Weights of a small transformer language model.
Size: width 96, MLP 384 SwiGLU, 1.75M parameters.
Architecture: rotary positions, no biases in attention or MLP, untied embeddings.
Training: a variant of SOAP for these matrices, 123M tokens, 3739 steps.
Each number is 500 + 25 x the weight over its row's rms, rounded and kept within 0 to 999. Layers, rows and columns count from 0. Numbers have three digits each. The size before them is the row's rms in percent of the matrix's.

# layer 7 MLP down, 96x384, rms 0.194, rows 68-95, columns 96-191
094:472496530497504547516504503481487522485494499471480508516529489487513562504465564479497541479478466503504490505486471480509512544479488544520481496534492509482494509508541491511470506519497488470536485481480511459454507513498504540485552527471528466528495503514493509520512487502537550453
127:482527478481505535520475509468514481509515507516433519433521494467526457488518516520501475532480473496518495514448472476497555473541514523493464500531459486518476483529523469527512495474491554517525528502530506538503499516475501538531476524527474514483485463522486500503502518505506510555
093:461504472499461535505525521499475493498531515570538558480508517525502470499479481514527501488529519485535460501519476503513451532514469516487497499491513530491509483508488530458536500493492519457468543536485450510523524518512479510527510505502525499548493487507490494482455492540481518537
102:489460456486491480459491517504522500546485490490513489482530502508476496475531487517509464528494501494528516493542466461504486483489495448505487462464500520482492508496522475512499510514486503468474510472537470534486534480492478492497498514518521488515480500508491513536476484464526506507
102:458520468497511522525489514469495539533464485538487471487479499563479519464545506487502537536538561522466474548508456510452501484508509496519485458475479514476533514481486540438499497527462459548504559496478541488506499526478459499469483502519556514514486533482486434507518537516452506495
100:474522490493502535511506525499492532522477527499462466503529482505479535530513459536509450483502511511539524485449511474577458497503505494521586485511509521506483541474516509491553486494525465475505503494472494443481528471510493538530494508511509533506477505508507520460523462501513517537
101:484485470526511469503454485554492536529484484481496471546508476515491532497523501462483520464515490479514519527484506508506506468488493490528513519466500463480485526476524444528514488534539459515491501510525534467487524504500496499529481472473546504459519511520533519523504511521488507500
100:458481505515536500480506538477506493561525509521519510487489509511492544515473526491468508504554470483514520504490516502534523508499483510488514507491462519492467511554525499504487511497473515487503485476499508490519473528455505517461493512486513506511474466468532501495517495559475502504
096:521513504496510483513478509498494516511517493494516564482445491495517484503482511496457497498492523524501528543506505500505495516475474520515488528502528536499496476545498536456503475474552513473514461484525506551511501522547510503477532551525490487508502490504530501554506527523446511492
095:493485472470493473463472549508512488479484483507561505488568482466496524498484500494471460514534455492500523523550472491541488510519529495474532551488541502486469518499533548477505518524502558521462551517490505509469502520534442497457467494512501507511504452528507507478504519465534484484
100:511499494525455549527521500515479559525511521473502435498545498468474502490537511491521552516510492513513525522492472498523469518463509468498531517571468474493522523502527477504461498520538470498468511470517471500511521541521502497481463459500483460496518494513541511481493461511483499521
109:469504441502463516428506511517493541488477511481499508480477509481502497497489490492530503523512470483492521484466476533500501451522476521505484492437495491535421534501530544477504438553541478462492508448458519486512450470492492458490505525562477468523518537539568511504516498488562456466
097:503493544526506495500472454492522499503450513484510503503526520511488486507511531530509504496520491527527510477486497512510530468488534498511550518520539470510491516481483471486459472507540456483502497486484483524540501553492514500461517462474517461518514523477466521484497465530499512511
095:476540508504529526539492491507484525500495505511521504518504523524450540490519516468491485527474523443485460564477477513467478497471493522483486528456486547499512519508484503505492476479500522449496483474474476537519527532453498505537541526509498540511502508481528523480457531509495444484
103:450493473540487498498509528499484546500494532531506479479500479525503532527519488532520493535469502469537518521449505513490505506494461460465502510478473527470542487493501470472469509513491502474440474529507501522511480496456486505512510472510533504541517497483492502460533479456507504562
100:499498475470527508456483497457534509468508521480530466538478534483511495481485486475497502516519481530490467483515491500505532510522487536526491492518465450522504480503455482507482499517469506474489511445487512503472516544549497480465512481530524546524465429549536506481583507480478523501
104:491460532486552506509496512504528459562524512499536490504454523492530486526515471462479460489533470508490540480500490497511522463510492505480472487489500490462520462468502561506451486508485527488486539453498516511479427526476522503479499498502516493557454475537473491496470461520499485431
101:503485487474484491499541504516491513463494507508511503527526472510480486460469450518495499510453510465535479458498508501428480487476502501541460535504541554494512477457495497500536512491514525509514512514510460464517532530485542531509469499494480481493462490500517519528463459497469512480
101:498513498512514521514519516496504504505487507441516459495505527495519484498456539502472520499512537490501541499491530531479446505536519471537509467525467526519462506482479522527483479469480523468502506465445476513484481528537529511461508462491513507504510491494521506532501494497517498524
100:518518509517493484482507477474550524462502500473529480478496516529463476513482558506535466471474524487487487491500473503494471543526531471488493518496529518481508493462482485550453466516490538479489491506476520522492471501507498489479467506462505528472509502510495541494493501547512460529
098:496492471512483494496525457520523523521543468499524510492470485418539497507508529501498461481481490492490477542498492498496504530528530525505506540529522490441460519480513484517487521498521524490507554467509471511535513474535540540496514542538514517478495497484491512483487466487468513501
106:501472498471485443560493524467503477514480501502525524497464471546499501424503502460533493498484480517509499513492459484514505520499523486506512530512460461489503520569571523516510445485482478507487482478532475495507498516507539493463473503506515479506495488521491492570540507472512484500
101:490475507508482477455542477503496533479511478512521462491446496499509503509483480462421515568471521488481492479490465505497495512458531499505498509495535505540525465498502488526534478460519499514544503511541565502507535516489505455487463507506512509494494450536481483468506516492455503510
099:473466494496511497497528489455501506454518472466474505496485502520510512511490508479499547522516528501501496553500487527475509481549506481518531499500501480526463456491496486504528518442462493519525504466499485511499524513496398484480521505465519486494525510515491500523511466518538475489
098:535516463488516473543499536501483522550493492508503505483486520499493497489479531516508503505479523519471507506494513495485503498514495486500496488523503497500474515494500500526486501502496474513505533480494516495476442544496462499495480478509479488540496484519498493504510542517478450495
102:477553464497490543454468481474519496517494523478520479477466535490490462500512493517448520499489475491523481465473543482520467455496506487525514514454447485513479493505507513499504517472480521494525473493495448487523478540511475510453464519482510493517504486496521513506463483523504559523
101:515522479528464474489467506503526486486509501494525495480470510533474511512474463471498558495483504458529517480496502499507524520513474514505503469521464497454452530505551511511502509561495514467507501510468531481513502537518524512509464544542525512507546504531518522447511460474538576485
100:528512461492502494490479573491457507515516502509519494496520480519489522557462475538547486507542496507546484525484509479543532517463529492498495506486465472505495558494506499495508481524516493552456486497503539483513493477513490491534463489518530502517549480486541533488506517502487521464